Weights of a small GPT-style language model, trained from scratch on English Wikipedia: paired heads.
Each number is 500 + 50 x the weight over its row's rms, rounded and kept within 0 to 999. Layers, rows and columns count from 0. Numbers have three digits each. The size before them is the row's rms in percent of the matrix's.

# up: layer 3 MLP up, 1280x320, rms 0.0538, rows 953-995, columns 160-319
# down: layer 3 MLP down (transposed), 1280x320, rms 0.0538, rows 953-994, columns 160-319
up953 095:528544495484467471612556492458436448531509542405479471512470480444495444515415462450515434378438450581500452530561496514556480541514510507480480497433530473491603445547421463579479509466450503456473503512556453486633476490491467464558481403487506501524495556524533444461407512560401519493530522442427552485393489478434589508486534467406496486497451515502562497476453516526487546471482541480499512438466554427419599503530405520563569481457495404541570565525561577419409407571487532
down953 095:556471493424510556508460469468435465489503448460546436500571469441421481566464514451551453389501493569470450454469466535546489455513530613472528489549484475532489409511518495510462454487584487443503455468516466516576476502676566472507520396513554545463424570587516492501533472595371464461511464484512621488520432444509493497397514528510504475538586493478503531488494379535496558553584496507498496548498574452492529459474488592519563461469548467597473413420518449522511501493525491
up954 091:464517523408490509540513456505510569516569481447544539447499521607506497567489446531459549439575454504594538516469577563595566640444421436514575438469449512548425457439603509523474484602482573497517566518520479489551476526452603522450481562606576582583529467485432449454489506524464539444419458401408463441484478474512541558487488436487509447475524537460495476412450469546635466469540465477495539464434577451561483535475459431515475446577489562466510456531524571462535542524462510
down954 095:499505507538551594522507505499461517498450519447507535522470436498504588593473561566552475513473466461334507486514495574530417404554485513568488504423512491474504535561423529413552653487408549430453457434607514530502502501482564566546585462472479559500481547505521522538521507549473533556470539449437547608535517385474493458531480502556442515491572378491534430562660418518453480439494519462448551553529482502530522405549439488533527502521515461497432527432466394440423537506493538
up955 103:533527569418477414497596556574447482534619481465560515412418513503507512532556469504560507496446527544514469472495491514533509499470513489513578499494528483571500492473488459493586439505504528540483454573567433622558506457467508448444466537475485460568638514457420484446567467566436458489499471442521384606527444558466498498490538542511563512442485503506560505434444507506558514466484470456432482506440579407521520492486377509484538492573396515493502461582489566498538364551451572
down955 102:473464477399474482570460600522450619501475512451600484432477509557501473589436499539525493553405581460431517450469385557548496550490446485495553592482517513471548542585403522522574504560527440471440410494484480498574492535619478515486451453467424436490498490487412420551464470525464558461508495537501420483537490515604498538565518547534490465536538536430538448409479525504424494537493526444560572482469428570602474476541419520639486513512546521505454455422458466501483470451514494
up956 082:455574509472585504469496538452412461577468530437522434550471502516491455605454471490484479480402536455508499480476441445491508524501467506494613498386401554536416465501552345454615574502560488508534501481530481427499511558532514515543466514570467572560567467509513493448515457494536446495542516469574463568444522467393552543529554573574575469501552483480492519472440446541562552499529496581503487462462524485478430520476487524443569548538506415438532435549495561547483482542487492
down956 089:485502463438523465523494580423474509383461533485547628504490462417414520500421480471537532496432556602570474477512490474465465487480567695585547510516603465500523487465569479488437480485524469543494517495439449556421525549622523486459493492534473444532499538486445444520528521549529532641518487486472509456424481466515499457494430546542477524515466569517491505574380471510482517515603449545638466517475507502548487412502569499583541544519532546512496576582529518454489579521572553
up957 090:475435535468478421511469446489478546601585453501515468493513534485520511442442555479626490458572534514517481467518493432518514505525512404562514501481479586519511505552484503465466567541408554407471562457462474465473576505491552486543617495548512483505614567455429482444435445467567492572532481417428510388443447418521521565556567411479389505513571550484505553537481515500534472570479509480515434456605560480403515481548461527436525510496512445532471467518542529526500373543566392
down957 097:447405488429457478500439469503451491459509432538569457511457594451568476414471427461544432469562464594528571526506513406600545505477527483516492477525459551589554501457509549492459438485477434445522465470489529607453600432631485504536603446526467516478552575450448628552466464446459476546486525407508481553423480524581456460417418483458468495478556512466398537490415487492540522526502485525516477561597534499576472498557471452536546567483457480485555491516542476463470514433567460
up958 106:547525530483536485532509557482546553529564490535545549482435424511453463682625479482467476456460539543540522484499532487477509453529531423372559466428527422517545516452581450512457535495522642500608509573504466566522494511470453446527524554506520474552528566489487388461507458475569462517498529520493403538456459585541503547515522545528590466507445503561449420513496533432514465464504461519464388471512450443525486508343532523431588445519468562491503460499490576532432452486407542
down958 104:401466557610581497488498516550452563452513410552530547520429432513457430496483541483487499508536542471388551485442483553534452519525516464400515460541540418395577577467578460464538570477474467572454516560524492570500618474566568414550486534503498528550553514434426394474453461546534513593470456536402463514603556543567515477502589506490448514541546540543454484468497527563488425551497451498459522449490400512570511561445503548553506520521504596512468488460500523522481580523512507
up959 100:553489444485530461536577412465421473413550527592478558419421550441500410547539439499511546503534499504559452366416473452509535508504489497483529534474461441539531476502508502565439440479506421525448534476485485510569498471468457537458442466543404457502623484561466344470489430401578516486484626472468547421458517552488484478559514446535486515528526487498500551524490448520501477496538457487492527497640565441534527514403513560418525550543500530511538560457430491617522498495498589
down959 100:568549535500534375599481453489502444483462413587599546484541437481504497381554543386325501474448571454581437449470543478475464438551511487555489585484557504499613472486473495548530550483520519529443502516503545486416469477456448469461513448488397549470527512447580475485452521569513515507526509547559539478445537532502303501525554438555439402543495580479452603446537450505496495505519490574560542528519462523593567438456510485439450577526482471518484601406500457493546469422459466
up960 097:516444533412536466504552441495586489448532547515537371515480570477499503511451516354486545475479528402486527533517502510550498576520512462485535543513514544443531452440519478548452464445422470459492470560423421495538582563547529483477519449499516497442615540491473520533505531517515413469411593409465384478484495538478591491567503569449453446515564459504496566405509511453484554467490527508510477463490573476444462503479470526456624486444504471477398548511478449445514528465552527
down960 099:516522448560438464515477473576416471502479580543504441462477539445441501570444554511550470485467581493475532527517435500637483454460538473552435523538517507437450595594572473533475512434551501535471434513527460451550385533696404433531434578408460470525452456517499426570569537473516534507518498496453528479474507424439497503550497494477527493466496498539427494537593505522475538508512539504572563511475520544482528490492459565564422355387506535502600520470456461522491517474528424
up961 098:559465455467476482456542517460419465561599482496535512498492431498516509561434553535470652540477504527472553447505552546513468527558450532447555561441408479556483542544555425479532511555484459579538475475515427452540516558482450436534460461545562512526613491468461441471440518472512485438564559583540474437484531466485480530511567495612542538504509455508547565378591481581471472582477521476516529535527494488604499457450430440503613537587572486450490546371471536483441430440504498
down961 097:500488546472475529526544481454486516416513469483490544506402542551599367466533592425511544424475507483444472476532594488486515525467474528563469584543500493627448555394422463466493442529573536486377525501434475531588490425499483547521444423536566591511454526448524526558512455560564505525541490543502545418544530468425507490507519574539420498590427461542581475495521490458509513514467518571511461470441531435551500533473437498473524468500440448575464509481399493476487436398504536
up962 092:515424420439550493493570482441520490588423526490535525466441507496538526476413393522526589487517480538531489571573550474567505468445583479506522564492428470451382537618379471487415440420530497473494558529573524514413512498523484498563522393498492459561427426474477520462520508427576488488434533503504397517420480438509532549561580568524513475496440473425517540432550543513511525535467494473480541473510530476466506534534443500457484504554558526476494566396439480438568477465459450
down962 094:491466461504549495543503452479499562529515510514480505541509455569502505422580514463495558471529490482516572547489567517496510501501482540548602513432487584438455507418524591472530523549493490498542459515417563492473490457525530389477636505525491592544375560504424600449494458554486573487497478466597480487459451503551539500517532565455596436501476575436536515488485485444570450527561420581528454555470437533483546545448560547546530692550557486444521526563497493557483471422419528
up963 111:518531468508530436495447517484572582502493543451470447457430411455445514518559534509524506542498441480500449450495626547507503560457520453536525463427549407534473452530508482561458517465420561572572623546478505504455568419486614540456582568516523522506511544548484501540514434489437382500471557535518524537387514513516448511546535371502486501604530461550545430523526475514544491521493529535429520499510500467482518481480452532436479530407531510399423656462547480520537474493560448
down963 106:438603447515529572414550562545441574506587436547445417393401547557482468538554456464530430554529473445464563448412562547570480475492486563451518470474548474552478510466495508578571504453493561447480435515452479498548573422560437549459635448590370517431487592427464583488503536540515498503475468531442524484447498552542472439448416512467464485469499556480497525447550459507471442447475582568491463482492500510513540503517463542530458541469415405558604453465489535529542551483444566
up964 100:492484595501601551521541462446440479494493553567485525513477469470498495494489538513644519516483501473512435472509485533492550560456483483500500511499462462490480399447500485578455503565454434504485576507455455563486567471507502463614484544570502467541519459479559439461512522483546498440528484445417529476508537531440531533595495456442423500546519415579493599430508537409522594465475516563538423537611456496512496536493465548496521498524430458482482611499413560449442492553536522
down964 101:432437574538514436506453441502446522483514490476503506470521513562458559453465543551568446555463441493433517432518550526449439498415523545413487513451408520485484541483474438557500448586442513576443471494465471438591406533621462547564423487425491485518505479525406522543511443387536412484505476437450505494504552523460555471490465438444528598471519465606566577587535500426558421501504548514630550517492470438488555489498439563457499611552501447496552475489410542525441483437584518
up965 108:457500531539464539572515478487486498616541496452424608588548513578540462484465489455409533463377495550430541380507497493453567458555420487531451483467529500579460467481457462478640480439560559519463513542572475513494536538439444511560518455529526533430442556446549457468456474517492517544546464512437506511560552541446508570551496517457507521417459515480519595439494527485441507508492500543459416485538426569545579543419537448513536398514396492473498570520500491485461504403436522
down965 106:414510522447548514563558509524471463518469437493428533590565481563475451520571504478448512532452417534519472438549392478501452450485575625472533434513530520524462512525514503508505538451473438457463441537512459499572525522541503421494532497519444594383505536520462482584500456555476487508478475444476491457571641562448402423573564464456517517484489440490532460457497435556515553579507530458502523527535359455511581448538492425574557484520495517500481561421448471477533562486542532
up966 100:491486456532500415569564492424538457457518561452514412624507451489472482576502544440486492508483475514500545478501436577565361555480426468425489452515510502403491510526536483552447507486454565456479470506463518431531457534465481496478568534559587352575509467617523437480525454506534475453466517363446469479562498576528511518475537526449620469414541530514498486449555504573519504452475529433483442577603498558430440563559472469456492617513453476431493440509545535494412436610402606
down966 099:426526436478464524477562505528482405471573526493491444501447546547545537472476523445404465522511479484493417473424494635415534539465537522602479411449553449480493550485490487533542399513556460495484432476479505558549486522632482484461534602442501515575543572565517500456528543522547504530478518486480585508499596515487585468494571578519501454505501538466540555489451540446472528459637425604550444508456511503492550487431481396580593484558457549453593502522417578507486509473532574
up967 097:559476554519541517498538489522469464440526446561535572461566476497486415594440484630486482492479529481544431522528535369468495511632430451604514534470531521494615583521525363426517414438560485508580516542504467489445496563494403561479475519505507565577569391527438372459526473463487465528594494407524490525520481614533534474467503539466545552529547540517620475496444469516481487465481525518482584501514558511497512592560563531446467493544462506503468472411491497475498471548423555
down967 098:456561565468456505519514505570514420505604540485500549492516519426500555501455638543489487470428451435486563536572459507496382475522571469494514535520505547446473434371512481411553511500465452484528515396602542484554531436554541534436460550448420498439511466485550558496443515449476506581526506553440503500523415502565515567435498574525518465458528521458487432518497465525476497516512580512424460558469512501471524498532537497529601572578571499484543376502456526398475471594463575
up968 093:462514458473575479562556475479468499522464527418414541558493521470474507496484462443483477569393493565432499480568464482521481509494478425502529502503310479529449541505501447446467504435414496553425585483548443559476457521475547467526426483505496479481475530560494557487498499563572505426490548547518397438571487469550437537509582455524464477554583490487434483469519554549486520500509520500571536553452517512587480543464445448519632582435527459506478556532504471513479480437502532
down968 095:453481472539499459584511521544531494419537465516474560548511523513512542483522420463578529545511502472486451570478504493530473425385549406585513466485571471498448476469508546524471504416518485618481607585475475569445532523442493511551504476522539442523513508458530473519478537519589471496499505529512484450579511475532464475592533477560438471508530507508556563535429616517451513487558477554474434456443533424525459499503598549539444483424484566550478601494486512450519502463438512
up969 096:430471500460391510597477528436456459575451515399450546488501426520454386456547445467524552436585494531501501461430446479444481384536429449394509492451541492532575521534497532450634426540425451526431534522461521525526453436465543482595533492535512404518580499468437504468539507484583475418496445524503552478546527440494533550617498450493526587468399393522611438511565474409445559474393494508438397450508477506476526497546450550479491492482549519578445562500485448562546527531469480
down969 097:576558544494471563602570447436410491475483491402505462473596573461470549542468472450453495533453486505441579480580478521586456548528565414422489503434455469534483519490489545447497471450515486478467510437532409535533528508585514510424534452519470533452472507467434554415521552514527469592497507511472434497567507548545490559534536420418436445583434478429483576582566429519504491525508492495517470520598422476551492442425501456500490501515525488457494530474466414474514564423462518
up970 106:611527480536483519618515489452482424544534553485496492535550461491547533526440483426446452477552498494541418426518534470566538489410442480468583544544524514454467485383485524494536510421513586467606537382506492458588522491455483526419536513569558507470512466524434434542541522484575483585601536419475478449462498537527449532548514504421548481551459500550510478485402443382448542496525547468526619401491555502454566526448542452521496432542463529553477414481500520464461464460446461
down970 107:505553524489513601541442588434476514583561529471547588434587405508611476516389476476521511554483551550428435456459496545482507532528527540546521486506488465437532545489446644537635481501562529462506528504480549606542494547474489496524475555555535570451447571441477532475454528495515550543490469590406547460446473494524446501507515534569448572397479595474494523507522486518468531526575443427512525463560526497577534512460473483516522468434419392520525465457525540498410484531444454
up971 096:557504549480428431545511475433536514645554595476463567452510445485514506501484506463480531540518505520524531529473473492479550416549548480456577510502478533451499499482586539498487439463487412473526631484493469377523511469444592587532466455545488455587486480522449541480384583491490520402503489497355438460575530454433469536552468454561531528404565453586494498540421489471518472485385443473571512521536518464436432455494413557554504556468553442444491455457472512495581459520386518
down971 097:609474428446530496473513592460603532570503535499504459532536487419584535511524606452464503472543558463455443489549515596471562413501564586448528521518544552559532493425386466513497463444405468449552556547507537490502555516502495496497580397571563564512586523424496495540418463500531519455535482525493469521528579452479525452586487497449463533469500601582517481551420417451537490472565533417550530547401404526490589382414499600445498535478497516466433491637503524527465480500582478
up972 103:494569436415493489534472572515507514494556497488524413511472463578536499595571495476508556488493490475522619504465498470578410534577527447497562479493439548489535527540529379548510550521545436507530526439523429534499487491460506572548455579479492505487514493523534448435567564581496443458560484550546590556452555416452529497483549511597547440547486504567476532439533543542505493471473510563531481534483502470492597547536533535494480497516551520518501566488430548556435494450440494
down972 102:570507570492415596535467434526503396383437491423651463488467495553474465556661436444505548489521590541586547420493559562554491546544468527446499403434528556435477477461531520489515471493534536459475508560506570553562453412548550532558544577452486475448484528519499386522550442523552580456490473534493570509464503427579558525400458478569438523536467407406526447474509552518548461477513463510505510467480486502472573493492482494487490509499493509441560453514492512495493585503451498
up973 102:472562550594485494533559498491545510546435500510482493527528544564553504535538492557517490445493461486444545488499438435565451418565511519509543478437583509488541508438448495522542465436564513478470479493451460485499524455517550499452559544514456583525491570465552479489454540495558453445547578475367468486542520641499576507502492542431392533515460445495498617513497523483544570587466583480444437582525495547495452478476511446418493434459498476417435540487532518510570473541478466
down973 100:484526584478593443410493554515470533559382570540460482501517482490470422538481521478489484510463496472515479429488586505469492461489482565476463423462583384502519576608401520526469523578474523513628501515524567465477521469558476521463511427581553637497501488441533485483527586478472515562402471570455522519512594476485480407519530474445474516527494464487491407408441505568408425545404560469533581517518442498509545402487498535538514506483498474511423509428542517509552500516486401
up974 093:402557496481504566523432519484503399520544512526536488477447439511497508458443396484523527458435467508438514455331486445529525543462487451424580439416492495533496530513511507482520519486527491440494515458497503649545545448494525455566495422532492543455502520435516479413443493507616511411549467393468568541570538386407476600531505591633522525471450516466502545456514533502461613474528470561523477520560584528491410611556472422531517528408479489583514497597470515444532483493458454
down974 095:530474400529520511429458533525402528515440517502531545551532503436469545416547521440485407384520426571536586492565489413479525507484459443570464376481510611461477417494433422514480436471438497439537473450495584572514584462696476544457552517494486553480485454510523498523548402591524434524557495389539482496522493524470552385527424429473536467477464504393462486476391555435466499515483506436506429462481534486504565481593484461485452499476576447439497436539508554551573417449559580
up975 098:492463467503538435548573475497559530492508487607621455467483590556601413491410426534522484524465493490577505593574522535529541522534479506500474619556567474437443432433487488536533530494496510532487482455551534473498560497474516556443496412578507431558550453453527500450448565608498413505537532369519562499479490576477565525447509552440501514464498558528548571494500470418499565421414536473358554492443584439490480568442470433507528477511560511512465550487450497478527444507534477
down975 100:367486459500509399526486469489534519446422505588482592530572558568594458488457450555540451460463439472493602487436462511552534525520404558578563508569647513490485494449536552403546525421572586433502557520428589488530531430604332560485564509478488478571504497498496480467460557539473566462535532500571515536462501523427515489494439436529549473457550425505436426449566481527451453531506554411476515475443472507576545516552508516503542544505541581482521489485526510532495573510483475
up976 103:548542469574492458532486416380488474482480449639410444561446467575551450552463523469483533456501514436520506522420512565482409521556379519402477539440433472520537467519515454539521524433427482429545533390449574460490493482490460449466573421482511476610499430546572526467541442479502482480545524442572461495565457491472534527534578516458522507537525493435445502474463504522515537530454505444560438473574454525477441611491486404424557559430438456459517515456441579599441461505511473
down976 107:459506478453464531471500478439367512571435381543509524501453459506374558508504577561541416463523474515525455424491514524505482464589482451437500533491370538549449594599506396532568510540511537463518466515515590489569450448560527454519521525481480452556468524472492503475505466498565538476355553486541440517450469503494610469542446466475494481528570529462440475605486562540505433457548393507566496503550414574513531517494449511559541557363523533500491547441421553528523478517509399
up977 101:538489498432500413510544473453509477464543481535468538460521458491458401536505467481517531532450539496492545527536542405509498524461488409489603510512398405424474495526483460547451493522433431468419527560531448501515493428456607340485466558523534503517481548460460489455567420447611467476530588400518573462489546423549545514495534480543543537484584495508541481514580526530497502542451496474482397421528561513506499501534556441449564528503483493542511507419470593549462470585461500
down977 101:461435516514411440526520423497457548526544479551548506484464472540518401544584496445516491542505532471355586465527505556482596475467459480449501486502578544565577617429475492585483551488523492521521534460471601433495439556495500595545445412521465570450420467523479554506549519614503645560459467522479516465435439566519539412455499541620408434518448528545489463446444508530480502447515510474490577505481413591570534397507533529438477551528468584539470564435503511516511468573515469
up978 099:459508567356497485584469512542470465552542620488480414531445526520531555417468535401581526481428525476460519509379485488556475488486463473481457534492551489455479483537417504467501593471477563483665553519541527449485513594463507489555448395528538553626545492428604476537465480545624517432568579559546561573523556508510400494569519520556543547550489519502483398505542420521529503606431455524552504499499500454486573504402513480442535478446537558486452542448489594489504445600468468
down978 098:571578534527425496462565576510479538394521477505422486535487585476512383500527509462482460477522529506490529492519592464480498533423459487437464479484541581445510550551463568539532464525450612496484398399484429502578501585553486613417502525423430592529419509556583490583461501434480577485553509467547494464503566468488475493552533459452502535535495472587526411371489483431466432528445526498464563498463509511555584554487501508438524515483518470389479528491524464505479366563495415
up979 095:509462484517456501596555413523406432525510629501414433518536528450542471495511555626547585577518524480530492527488517537548509596546556552468571448424449471570508455498449470492531533465516564467521507540614503550521558546498514454540528565523514484510476497503497438549593643491494504513560475482557540464448555409487481518534559503536503575520425482549504478493556493537508519521407408559406530524372452474513487565477516527408483546480504568490444564506467470386449509584558492
down979 095:473529485557462539434456557423563509601509438476544412544533542447554472510408520496504460488505531558462464501574448516475494511428554678517521454459501511512450486500461499518517529502454610570442513533554392495553484513593505467456517518591462443517484575549523572478478572492496468445444472467507473553438497536476517533516543552453428544580526486529537469450394430604470420519495529542430563573442493525640557519440463422494457485536442553504510487530550522567512460525501472
up980 101:533479528427511451506538547498418509541542566418476535424502469486532587564412608518538498451481462489574547544484562560504526440562464538533590516392468470536421517485502507577576506465517346469606517503503569524417543430475573422437502486551425589526535569437525446514507488478462464515493560548524540480577525507431539480532578445478566579525517505507501410421554602490549526502465591488493591485406585403556470496507469558539515572455410520460577570508454653587459552479475549
down980 101:509507560486469538500487560437509637538506522524459427579507433533461487491532506410593622579445431512481492445417475549511576505410515487580571588491534458455418500557484522503537585514490508503518467535497468591473477487485455451532415429487492616471454522497484579517552452510483453473565455594435539476482522540506478571502565463453520510554475570403462406605464514434450517474496487473501610540519498490461469457565450560524575554551547519536502545516502449529512462451434515
up981 108:599508525445536433500526490571518514502475444486513497397475519589545432507599421552502516424456545423461494520444557428497464489534427489380486523498519488556524388607514502564545523516553502505527545475537444544545585496410484503569485497490454511514421382446450431440548544498510508386433496516482545517453410517485445522487511476480502358448436481491549582449498517490494464583459561450510476486556591500549463522501501422439601470442466502535527530458454525515517481508464472
down981 107:510480446501498421385482593486490483525477573614460519458507470481516423556477482529493462402521501446400501509476516428542536363513564466509481563428464369582464491537453551537551494479459375515537596575478495526536461542500468504451543537498527492513519559435447519458517503467512492468396547424395525390516452466532404530474422476418452395429422462463509485552523489484453464513438571396533564514522484534547557502562590490499512483417488401514452427505475456539480507604527533
up982 103:455547504475441467489564535514443450424504486519513473539543459534542483512553512516507504485524490433435453445587435522561507522430536532521447569471420472513594569508455494572518462520550596500553573474472528576466550456480562443487583471468564506482468517441478562505431626469564431412493501569500564523565457533503575588622422564504424512435504427468463512495439468489504620515455451528524478431576476587501404552421486521453523487504489456521455455499513572494551508444478462
down982 101:536523511517547534372522508456456468544448525560529531476498445549552482514496681536534498528531551464435510544492550541577455505466445506475564482516521507553509530467441499588498559478456552536528567509442483532423538497537531498462457482466485578485623524466453517518417525450467518446486492478469514469502449484478469462493487534478450437427484567557453550544435532479451511488460544569404557429501467519462530493539458609460448526442452532522484504426501500524457491556524538
up983 104:515537518487530520529464557460512587662537550472453497509453419489500509528531435583496462563489501542575434418438447482442499524516532478496435521462535474490493442496611423456581442486527437509530496527538490498477503617492547509509595644465601529501561483566527436559469506532504420549515497539495536534568546421564532518601513576569488510566571435568479418434465539506506536565472408539465521444540565399471459533435442530554504497495505518457553541541526470446477439486548492
down983 103:407604504514503507537410485418452577561573490481504536485534497559515602590535493534570472546499495559514436460498540495450534526455438525469617489532470473470427543499637522493556481411459437566449477547552562429568459555471516503546566528402511517487435473551483512518447456499476554491525431574495471508533499434531491449554494557544468437582530472497463534537510568502478502462490471584493573455635545578464540512520496481575529550512460581408576502434513430492478498601578419
up984 103:554515494449510421458495551423532456637480525542539477473511476498535497484471582512473494561528540531518474571480503455430490549653465540488458486509525496502486500407517498501565412530483479532555464555491525577534512544455446461507467556510498517533597644406398406533499501547574522454481497485539595487550429545562491581539475451494473422420455584513487514517528552491480536596568611435479499426515554471534520459556558598536586573485549501461441482478516487420477499572553529
down984 103:431550543445490569494545424475448436509513486429490500467462474459496494529513430654541468571394506543545417431541488383513520422515517553525461383618528468477563492482506483533550494542577449541493497453487591575443425466443480431429609460521490449440480427569462519509493520454459503454506515473470473538616563425346526519588502528478453476623502493627532520524511608568462498475565555635420596498482565553473492552549480605521470530515497473593576488553467439443530474511504431
up985 100:488522537436542561471467500418512543458591569477536495472457545478426447482590476441390566473480627499528455430513551498494527487565483529545484446502578533536504510444474479464428531557489494571609504475531513483514655548512547501479513500512520475530502446482463472478427517507507487522502530510461408511408429393436577504525507462488396484455450588602524445413551464456534519416476549544381567440453455442409476479499494547423556460480467485492539542562485542469484493525418476
down985 100:454398520485529544424535442582439529553502538541470596378406453523523461566457477455515455499535530397396546588471475565434518499527481570535555551489581546511445612357499497497468535496482533630555430370452502601451461447505553467501529466493499493590465508539546488517510510512485571518507555469484439589546576493523543524556474585528500421539513543564478539489543495488520532561535560444450597412482505469521559473521506525499433517494424428609541513522395486546509435520443529
up986 105:487466500506447546537554484564482396444514531543560490532552563477541524471427536482599539489511458547505551546530583520605506474586458512484606478480451467572452489402580483462533508503606456542480525477539550432445452555434622502508483528544488517542557518539499494384439490418473451501483432458498512526458519484465482446522496440446483547537531437518499488521582499490505505441493499429401567573527521449547479510577494586425432421473439491502522531559546508555553500607520501
down986 103:479446468477480435551447532506493494541447521442489538528562558473408530608495495501497446482508528373385514417523473479539509471539451568515501491448472497420530649493572490530542432612523429507484494535580528456442506439523620544528501542494476534441485496467477497485483575400544464514478514473546523458431553428417582494464501506502461463529461552414453433433486552543517418409475578474425499571486519434488545548629552531455441398505512526411575490446441542540534518521537532
up987 098:601510468452424507558553418544401522484522578464426513508583460557473544546483498424496541482508432528519588542493579466592505473467516528501511495523520399496543472553514479509480538496531583503560477584521587613549573420466617519501478510473465523514508495500436449446600483507592470494505471545474492422579521500567448530586535459493570588479502511441514585504505493516540599505507544480429479567440458452555407500552506478459559443464430504419473549520562584530460544525447428
down987 098:507557553465497516516429536489475482504504483536496520495504473618466503360493437499528426521515481485548441500552537467501506513537474593501449541554539442458493546521550591557560554387432532475538488489599433511521399439482513476527475551565454405545595461468530641516444510518536531515463451553502464541423488478563537534447536545469507453498489508490604546488504463504497540583488460376491578503493413501574476512539406517488503536460464516531472420537492439586424467490545543
up988 099:515570509501554557461541463433542470482533460440443456465502459534477495469575481531595518539453425568481578605484474493542569534437442378592530477456604562451617530502463448626479578451472523479501485476448479523591550483444525490508602467507542514626550495565482498478511464532529451522477497563492446505500530489400475475589515591539521471511509435550479422486501537506476495451365451451503463427489479441401542484490387509541452506525449493548503504477517480437538452495471544
down988 102:502526546555452499495549488499516461412426429468532449517383521446534536445374496419524495490517469445539524530436491446477501545487498396485481537487530520457470345474485534508535563502556468543545475431420541517540522508438568570485616519496518556600523509513494538467481451527479387514490543551534483477607532528450583478497584544535477571503473453590485516506550379464585473528487493549536517487422489491590534528476505517560498603617486543536583537386594434506477446450531559
up989 100:439543474498532503508517443540466511507473497571413542502477425452535424478445401523503502414551484499529558560411569470572451491553453519490507476484500447513450515547478466538424528579451501447547509498423552459521476510508491520520549485476507446580481578475499393403447546501437435526495479545410607485494596478487502514560598466471562522503482521517569531473530453517550533486554483484415470507523484425483468531452458534438533504466498473438439567438589597449535503568517448
down989 101:503493466580531460529442479476464470445455530586527557396465534460491492510477574513522546586553390466599405491525528490439512541394509500511600545472469443450424499422491514471460478471574518500528501444496552515584451447559478491481540510510403394461497572448559496483477565474464463496477508557408603571561596387488600482553533459573520482457506526470451611540398512469534433556436463473510507528589427436559526438503583410456530509451453485457495527519466530461490440520506508
up990 098:497450416453580357546480513461609467521562567504542489430502498431497523570536459611495562533445404494520534492486519568515524528492549483520555493506502376495408527577631489450440429546489489463548476566482467422535498459465529373520560541487445555534536437546508395482512576437605502512542578438454565399471445531470551532502565506456598506520465529477509464452497553587452520543536490511418430556524533445554540516459490559479532474449520495497461440427578490474572483531502495
down990 101:479517452523590420556512476549589593470597450445574535515493557437412528477443473504422449515501569450480525433530542531464496503475464534517503548566525475413447444499540561492375557633523460545502459498486515493447428555534487476605576494472491551467475440501493504452573570399552516449536556580496462566508527549623415504444503410519507477501539554490569551579521474517575390512556440451498468532519515492544440513464432509519442565452437412372446533495524539458602508506462456
up991 097:523473594415460430589530520507517471542589541533549469544512438502457514546486419410544602466445484545504485537440473507491415421458557419368434579500497423566464604477455452470552430488545394519476466388488507478519483489499559541574541411532349563578529476566571455446452489489542424494480542567496433491470558544475418485502491586468456509455556428435469476477565450515479534673444434554476523517445445445514458596557369436406592564479598478465467462480452581500519401584486508
down991 101:477540539467513460563435439533505428468565508514638519494553570500484555564472524447448451474514528428403537438527535554601423474533476431511477522611613535432488537568468555490438486516587405554423478467475535532437493524556481514409582489493378493599588511502516502566477466452530480457545541598523524442390525502539604513456460577461536513434516560454520447429460470517545539541509455553624529429496428479548464590526567527456518523495504542487482463498483499512572484488487520
up992 097:529557471391467456500484426514425516487526514541549487537519476540577449515534499474586474585420505467522499614478458529493521589534477448469516489489514466529562546381516382451449467507544532465495477545507422411571473562514528411506488547519520531542505492575415531574542415554457430492554503498528454352517569476476541500550571417540434527510461369475504455472592581451488539523578531561439495600422462505440566476524575583432466520543568457418478521521541481469514480463501492
down992 098:535547525525427616541593591535514499510484494486463502466473602594426559501439452535503489479479436584530629567452454574445493445423465509481492524478538495549479474459470508581497558515541475512465427477468505604409455501478448546495516522434473528547450515475529466508562492382654498524467491528484459448509459599485540501580491566458605522486390451479554522588560538476424548515543472538534395448506481454569596499403564477450476450541505523587495447531485553532590436425490566
up993 091:564587518438417540506407481479493482532524498521445567515502454471471488462465584525475467447527526470557561494459519505437491521461494556420447656615489490558394504498488435509477534513518452553485477424522511450450480465425551573581475611507473498456472455564558451459554581487552464504487545474478488626445434502553497612440506429518510527575460494521566512553483431421525601484526482473574491532475545456444515477536530575474493475508390461531536483497443421525472548503459410
down993 094:509529437542447557529505540624419518491531573402542494422529564551553498497460559507416509533444592573474500496512564563482442521490530474408526498505609440467616477563535491462525413510513550459507484556502496507545553524551605475426528500564491546491415479391456457477532428484498522493554456596568480563506496490522456491573496528423449470474466456422506590442501486520447516580557460517457499595450455495572474412458518540424428442527524395532563535484506536404534496499470434
up994 091:502489614516552476481487511397474541505480462530508381483602534484466476589432550455512477590439488641476575549511537520560394554573412358461474583480500530493519557460499547473523519570445532462535522539533530426497548529408499513485545493583407549494550475555483550461537499442550508419502531556453445522463463533537573528609577415445510521541398439456517555468515468513531521460558528540466420528505514498577444505490512345468527583543471524586503499535560482440522489493405433
down994 092:563486421516559496438565484490568466603469506528522466443447461550497590500494527526489460433522578535414482427451510457516461467588542597453483415541494431506490560506545547499487506497505497590491475455543552547542507484625445426544429458440477457567482529582462513444541542457476468569496485518496537556515508415397452493514427549537496501420476529501478475488474491576452563505490458435511515472439564532497586538552453613537486449579632501495531496450478500521559584504503553
up995 101:489551421504465557430520506449519452543477545469499542444406501416538519504438498601415431584397504463468541493529549529469527526408446450496543614527404423440546600480540507490548437561579560422496516447472523565451499440438519515440419538629460441596525551503470460453546449457518502393461459510505399517467508450542508567482531528401411473571473486525508475485384437520514527495541500551488468558527491558456489447410547509521521491527493457494460530517533462601561519549431469